Weights of a small transformer language model: 8 layers, MLP 1536 SwiGLU.
Each number is 128 + 24 x the weight over its row's rms, rounded and kept within 0 to 255. Layers, rows and columns count from 0. Numbers have three digits each. The size before them is the row's rms in percent of the matrix's.

# gate: layer 3 MLP gate, 1536x384, rms 0.117, rows 263-284, columns 288-383
# up: layer 3 MLP up, 1536x384, rms 0.124, rows 263-283, columns 288-383
# down: layer 3 MLP down (transposed), 1536x384, rms 0.113, rows 263-283, columns 288-383
gate263 103:098116110155135139101101088126176110100160138155109144116159117091171121165166140071139132157111128087146116123157099126134126100127147094122138150149117140110147119148156162157148070116084096120145130113113122111139161112097139143133134106136129102144125162127137159095166145130148100105
up263 096:105145117112122084087120133139141110122119140143106124134148108102124097108136170101169083112118100123139158120131114100158111112162120113146102123142126133158151163141141133102132148103161138122135107128148071139093123126127137101106163121129144079114158124095136143095099140124143093153
down263 091:127148159113141144166117131118100103128096089107161120134135172120100148143166099176114124126141163158158000128153114165128128145089102138089136115120137122145120129146121081116158150127116146154087127156111108087141125127095134142131094077123134130123106147122118082120135119132087145148
gate264 094:138120095128117120123090131139076156135146163168147110112136129135107149114138150150121077136200102120145118130151082188116143133114155131149102091113124119136188101141153105154108128135138114120129097156160100171155119092126129128139130127136140185115156114148143135130180148140137118149
up264 098:180159116130112161107182140110137118106128094142118107106111145118089151122079100061181143071140160153126063117162151096130075125100125092141120177129116127119123149146129130114133112145121111102106100143129131116079109098119179123107130161163139161136159127124136152092150147079079094122
down264 104:079115131129126115157093142127118122137159172130159136144165115121156134117170149178078101160146101079110209160061148152130146143157149138129143093128133117151128100117126144132146165135113119159124188131111111171170148143125105137147147101096076138135111172147116138163131131144166190160
gate265 102:149127114161136123116144134153108150089134142106076128131112157118089102150099128061118155194147147135156093124126111176121158104106120105100110087126117120156131155172134099162096131105131171128107107145121131159132136118119084128155126164157091162148139142143128094133131166132150120127
up265 100:079111162102130132167131140130109114135111108117146144159170111145168113117139120142139121079117107145123125109142131124145145144178105159108134159147138119144126077075124152113131164104109129128150131127135122130107102116152168144145139144089128072145106113121145145096112119153167147155
down265 109:139093101143145129148113115123132140104139101131101126116128157113122145127136171080117137192177148165143128164131084115089113132083128152136141122122121126152123182182150117105098089114122133121121138139126128144109132100118128150159142169179114156101126154113127107114140127082108112119
gate266 096:122098142129140176169110106149175105100113133137135152092123120177132092118126129124124125120137114154158089141157130160157136144093109117127162135101110116145148154160114128070175093102093142122148122154126119157201146133168121149141156077132101143109113104099134202147126139158095112169
up266 091:157123108103143128146176088148175111131122127128115160089128116103113129113158136162127135102085123142132134109141153146121105152127110128108180147100131177079163161092109107110144123123086110103100101145129108120151151117117105147151111119147109176121140087118137134102097143125092115128
down266 101:126106114144121169147106120143119190152135171124149143107141126158130111162128135131093115144129132094121078127118134127109142144125154132106150181158140159096145162125116111115164093159104161167158117135127124143120136137135132152121120000168099131119145097122111183127132140145116129114
gate267 096:134140094113109135138136122160144130101124118144129142168102122103154143171127141150131091135093101169136123133144116104162166135129109089152157141153141155112147102081173167100145142146144135147132133146133162137155103164134126131086142100130173107144097176103142114171169120127099139101
up267 096:102116097125120147119095118149107126086138111112165141112102105116132116141113143133125150154126105158116137108115121106113160159108066137150153161113105149125113109146147107142102134151106128144128176093085113132157098127117120077121143100147109096086120132075132072172144126110150131141
down267 095:157133137101140113102136147113131090150090145121116132134122157123128155110133136136116117117120184115125152102153085159139091101138159145109106133116125112118117097097129147123140112121123106115142097168158146107105116095166148188106093089098160172142127122165121172144090162121115116104
gate268 094:118122131149157140130074121105134135156122154163093094136138116150091145117122126136149097105156132148128130129158120148111114125138129123109146113059107082164104106146107131133080116129112105137112159165103113106161103158141095132106148116105137108123143175160178110108084151085122170097
up268 088:146146122196104105122158158126113140112150114084153163164097119120165152106113136184154135110112098156144143133160103121118132143116127142141174124123088193124135109102152119115154131169123118138110129118144164134117105124120125112143110094128138130131100157095111136141150114115151177120
down268 090:094120151086124156135162108110140090130159140152079121107109140161085134135141128085119139138128093083147008106098150126151141109144125147149084112118139096144121143118100118097110133077121127136160166158139086132138121144141123134110126072146100112162135114140127113100090125124116096109
gate269 098:134133139179129114126178132114179072152097100146065101154121146134127155155124135126123113128139171124138098113114122137123137126118100151124162098119119140106083119114092112148139127148116097119112121145136188085112117125119115121136158056115117137144138114095133126098129142106109114078
up269 106:116134137094140134085128160183101162128138139114121127124144097102106107104118107116129160099106110094116105141125095143143137129137137158146095151150125143151168162117167111126134096123112116127127103127127143135138133127144116133118170147152078106134126145137113131132119129105130088126
down269 103:146107135139109132131154131125099135124163116138091119136150112098152101142132133112128160155136192137163152135134134147130103138134091129122166103121121125106111133085127169134148107185137148119081080129118141134114107125178122122155136073143134118177123156104132091143117184119145139114
gate270 096:127109079144139110154106158153083143139125121143124103124143122109142087104099113101136120078105116110081127112148176134110103070081104082097151110123144113107125155129099120120184125137124131117145136142162180158080128150151151175164093148152160134120113157132134114156105136122145115153
up270 093:115149103095118169150134167107116087132141148101129137120135120142094105151146144145090116147080157149104131120102092176157148173170133147139123137125129130125151141134095148127135133120109128180088116121094141127115148149152134062103156140178167141145105137113098170086182100093137154113
down270 088:133126124143157114141133100121128143150143117161136071144146108106159116109144121132177127086164147112132163127177162082112087102061149107106144134144128163077111107118122104104166120159123125122165155121170109169160147138134128156117097123142122111108095143132158097175124116168141124152
gate271 100:126110118118118140152113150074097099119117124089106133126092165140156120084132135140119151111109112121155109131089151141148111137123130141161134133126140103102120130108169148150149116134099146118094127123195108139105143144150133102149138121099105133124122114115121143123107126093100124154
up271 097:154147099144114131122139089161141107113150148167125119112143081129106135173127121142135099127173106133095137123136100095142167125119117099079124125125128180117126129125120148107144127135183110126150183133085125111141114090130084143158115108168145096128123140136132146137107095145156111088
down271 103:145136136109121140143127148102091150134144127090116149135110112120133068093151135114127122150129123134131122098150136167162079143108141126135108124161115099128102141068118135146104122100106130160082131139140140136142097121160101103162156168106112099126101137109152140133125127080124159128
gate272 101:111125124145142139124078119142162092145102087091111142091113159176143124119147120105103111145117112140135155105084127112154119102147138136122131118100112096096129137119085136138114114105159149122142139151118180107086113154166116123078074122119168133118101132130174144150097124136107135149
up272 103:116139134124097146108168100112096127098139129128111131148109099110124153145103127114108107165124114140138102192163155116111093143120165118131112139167161139167151130169171168087161136142110126107113124144125120147164134089074132111119109116154126150136157126156157137106152116100133093142
down272 104:137089159130156145159122097126183103165108138158137153112119134113126125142150132152133154112124127125095063114121143118151159132098107138136148116134120140095130105072112127137146129117159133149145151155146137102142140149141135122083129120123145149111105158144108117168105133141139151140
gate273 104:110152115108111108160159119136157128138144172176156182128132097141115116160141127100113119134111140089113111129165157130143160095138174139159136100096153169101090130090159113145166110140114091129111122148124183146125117143140157191114140139141143098133116125094132147158148114118167091115
up273 102:123091107097120128088115117158154127126126103108134094091188128126113132112072151151094122116101123114131121096129108125116118127151099117138126124143064072135097131157112131133118108176140163104152116113161155154107129113086093172165132146159089148135136100112135079076121120113121119118
down273 103:140176148151135134142141164107087081123160135162097155126100118119134073132173154088133138142127139099133134151133093150151105109127140140150085112132155137126125069118145139149112131141117120116103157133129112125112094144122145047083133143136095104096115142155104173145127119148166106133
gate274 103:122136108119119111117137146127124163154151176130139121145140153078142169119149149116182103118143154143138139087108109092132127115111117133112082086113119122094152136118147131138128152098130105106142146132186140159129097129132155144092119126110134115144137099083086165134118137090142111147
up274 095:136142112113191115159125126110141103100115118141128132098131145146126117141094170136115148157105138129132093150096098100105108129153142116124169120132144071121171147119102138185133114126093101122167086116135116151117128125140104097105167147168145119151140080142103171118126108104145149123
down274 101:129147161153095098116094155153137117191135163097152149140122105112136126088125115110150127132142136156147111106131160093118121140152087116135083164142133096115088117107136132105142143130165155099100145106158137122115115130135154133128074103110130118111133152125096123080148132141162131116
gate275 094:086112170138112179113118104110123112142140165127156095158141092117152106147157099105092147147140132143162126177151129126128199127101081150144156108115147118132130107126124143120126145140098120125094085134106098117127126142112119101084097164112125135127096165114162103146132105135151155118
up275 091:129121138086137130172113137104115130115115093123144121130126125149116158120140151147150112117093107166173143156157117152142116081118111096138111102117112108143157097123138136110151094098130125121136157129148125152110147095151106142082126149079152114142166138148136135083159113171133122117
down275 086:152122101159131089102105108145134110124124134121093121119130150101129111126103127106131138117154154144085100101117141190130126146133144126079087119139138172084139185168122078150123155167184121135151112140131151093114100128145150154191135093182094117112150143125094150155100141120106149120
gate276 108:130092142110184073136142142112125183124160134094115164140135125166109113118136140118170112162141105124140127150103127127115115142094160118108110101149183119160127155166120137119163144096167149158148149143176154134138146110073145091116149129097104128137113171132113106129151143124137153168
up276 104:131127142105135125095105173127093150151109111120163125149094111145093108165059102126121153152106132135129141110120126122145135126104114091092151129179135129110186089123164111130103097126094125131120112184158086126135118123163153118101118125115069162136110096118103142145120096109109135153
down276 107:176100124174107116093110121125149137155128114124131113155172155107165116081100118079116120103119102150136099139063104098135152134100157122119111135164117135123123141124160108140120114094148110120092121096126123128141105147098113087082145136092127148163130165102116138082145163148129096127
gate277 107:103127101146092134127109132135134163127112175108127168145148130147108127118119129093159121141128110158152112145122132106139070187143082122096098146153157131100174148161143113103094128141116080190142119131160139138152123113169138169104162126117140169146135109163154124183121141077145108100
up277 106:098102146167117125088127153116168121127130111133101113118111138175173091127101162122133137182156100085143142102121077122132156129147125112123146121129130128125085142123134088141134114106098147124132118158170095090103143129113154144134131117108110117105138104156104121087099106116079131142
down277 111:122136093105115149092107102120084130156119075089161133077113135097123132123099153132124145121136159152135143091120158135129099141097072129157145112132129122094115135109107143120130157169131112173107105072136167128089104129112094120110106139127166159151144130091124132153115126088098111093
gate278 093:097140111160130156116108136128170169117141128152118119147114106102135154131118102126121129150153125154123115135116124154123165160150097115126133128119098133151091134131130085101117148144167147167141130128139134106168142154125166135107122139142078159141106091130151096128115088060171135125
up278 092:177127124100136098150153147129093114126115138119121139121124136129112125130103123121163158118114119087120132099113129085149110134142141114120121085146146121090153110169137162124129125121101103112139133110080109121067102137116136116121142139110173111120182152144117172103172170194083092117
down278 099:111106110139096105095090132111140122130119156067106132163124146151107117135120170153115125087160154172094078126118165146127169099097133114101115126136127135120109158141117153143099111119155141124098132113107098124099139119168117107137148136171161135130138117138118147134095104098095156166
gate279 094:135131132127103170100106139114166107144130100160105133155112135117102097132139133098128126185112143143085145119130129093137120128135099122148147140106175141164122147092139110152103150181169145117144129137151079130128138137083109157121106120117108069177123117106156073163134122121141128088
up279 095:105143136168116184074115139122106137154108155122135152185139135162119083118150165134062104140102112111116137128114150088149122138134111127159097150094124071171149146140143133109100113100166174170085159148142131169139162116147142097146117095135100138106163123128109118126154150124156081130
down279 099:155144112159133107169157089116122109120130106097122104111122101084131171145154119123172160110196147113142098130131117124101131133125101141084181089153154167105114130142137122158168154135111104080100112129091108108130112137123104134130146139124176091113116107111162094156093114152113163146
gate280 102:099122136121113143137113124125125187139112125103118105078102117150108124117124155085112081139131129137151092151107101113165118105166108127108101114116173119144135087079115115136123106151128136131166112144127158128134138103186125133103163156116147124089146098129126139138117045149147153154
up280 107:101133120109097094111114158125148145109090069111101126141086124180145129140150144124133105137129115127141124132118097125116173132121139107111087163132153149162157133150129109106110102133089165123131140080121138120140098122184118099151143175149155159102132117155117127179109085148171109100
down280 110:077145105129148138132147107130124051108158162111111111112147096153130130126104140087150144101149104089136135132128116137118122149133099122124116121158110127110097145140153133111178160091143142153136096147158080113101132125103145098138144080136121157170138126127143125128168125119127092145
gate281 104:080132099133123092108121127115139113127136100120089188142112142164122156119167129128144101106147123112146135143119104158159117111137166121097137088113142131144112140109138139094169110120135138140110137099142152124151111116169152131151113132127125101100170129146131128110132113136153123123
up281 094:159132111125152111150078136147115119154165077092138100107111125114179125098120118129133111134093112125098160151106097130114145089139129141167088105121165181132127128118111142105164114163131168103098143089122169135103173124119147150087086127126154127138084061127119142114143128145122153102
down281 096:142129147106119134118149151131108084101086133131093168101155097088052137143129096111114123164137124140153006142145144118135099138100116125122142164090109131103115144123149162144076154122139120092134182120116115147127150147145120144149108129109164128094141177105151130140151144113163114130
gate282 099:141110107150130104178134135118081151147126094118150169085106080145107114117095193160164120104117110116129140133136099143192123129125139115133136085117128145126105133173134147120073126110135117082140066157118142120111124093151141127138119174135112114124132128137120139150105111145128132164
up282 102:105136130102114138123122133137126158104148146090146105111143153184150123080103108099120113082109113113129154124142174142139115099119116125120165149114140098121108126068164118105110132129107147128140120152134135125108127133126133150122100137078115093175148146117155107169140112139189122101
down282 102:135138120157157143149124122113110124141138126114129130175089139063062137188158136086103154150135162128127047106123086153111161141116144118132112109131146166112126135170076143168143159119135096153102123100119153107132101146126146128118117128172120142089128103131126144114118124105084154127
gate283 098:156152137158154071114113128172121133092130088117163134150123154102151156136129143107116120113116114108152100123099144117111170151142117115131157167140103109091114128123179135135086100125090122117115094149131101138166130143150138153111117116142163161148164091117115136161116116106115141118
up283 104:139176125109139129135132142168155139087127096146100138157129167123150166115138137096109116124128095093138110103108115149117190158161128140113161160126125076132143132107152107137134128126140108145143144149083121082165153104064102077119127115146117167157177087130124115128112118157111141111
down283 099:118154145124102134139170138083099071135066160110106166174123106100118150156142146181094163103107133146132194152109110191169101126111108145117138139113116128149131158137139193120118172085170127121101154140118113108090134124116142128122110099126118129151128149132110108122172147118145108152
gate284 100:106110144085111105146129121064113150155090182146151143166103152152125123126147137127127106111148136097166088116117137139120116097134107139088135105133141113177152143153137098136119133165117067124160136125143159157161078134097170164140142155120087084114096104127133099097136114138111099115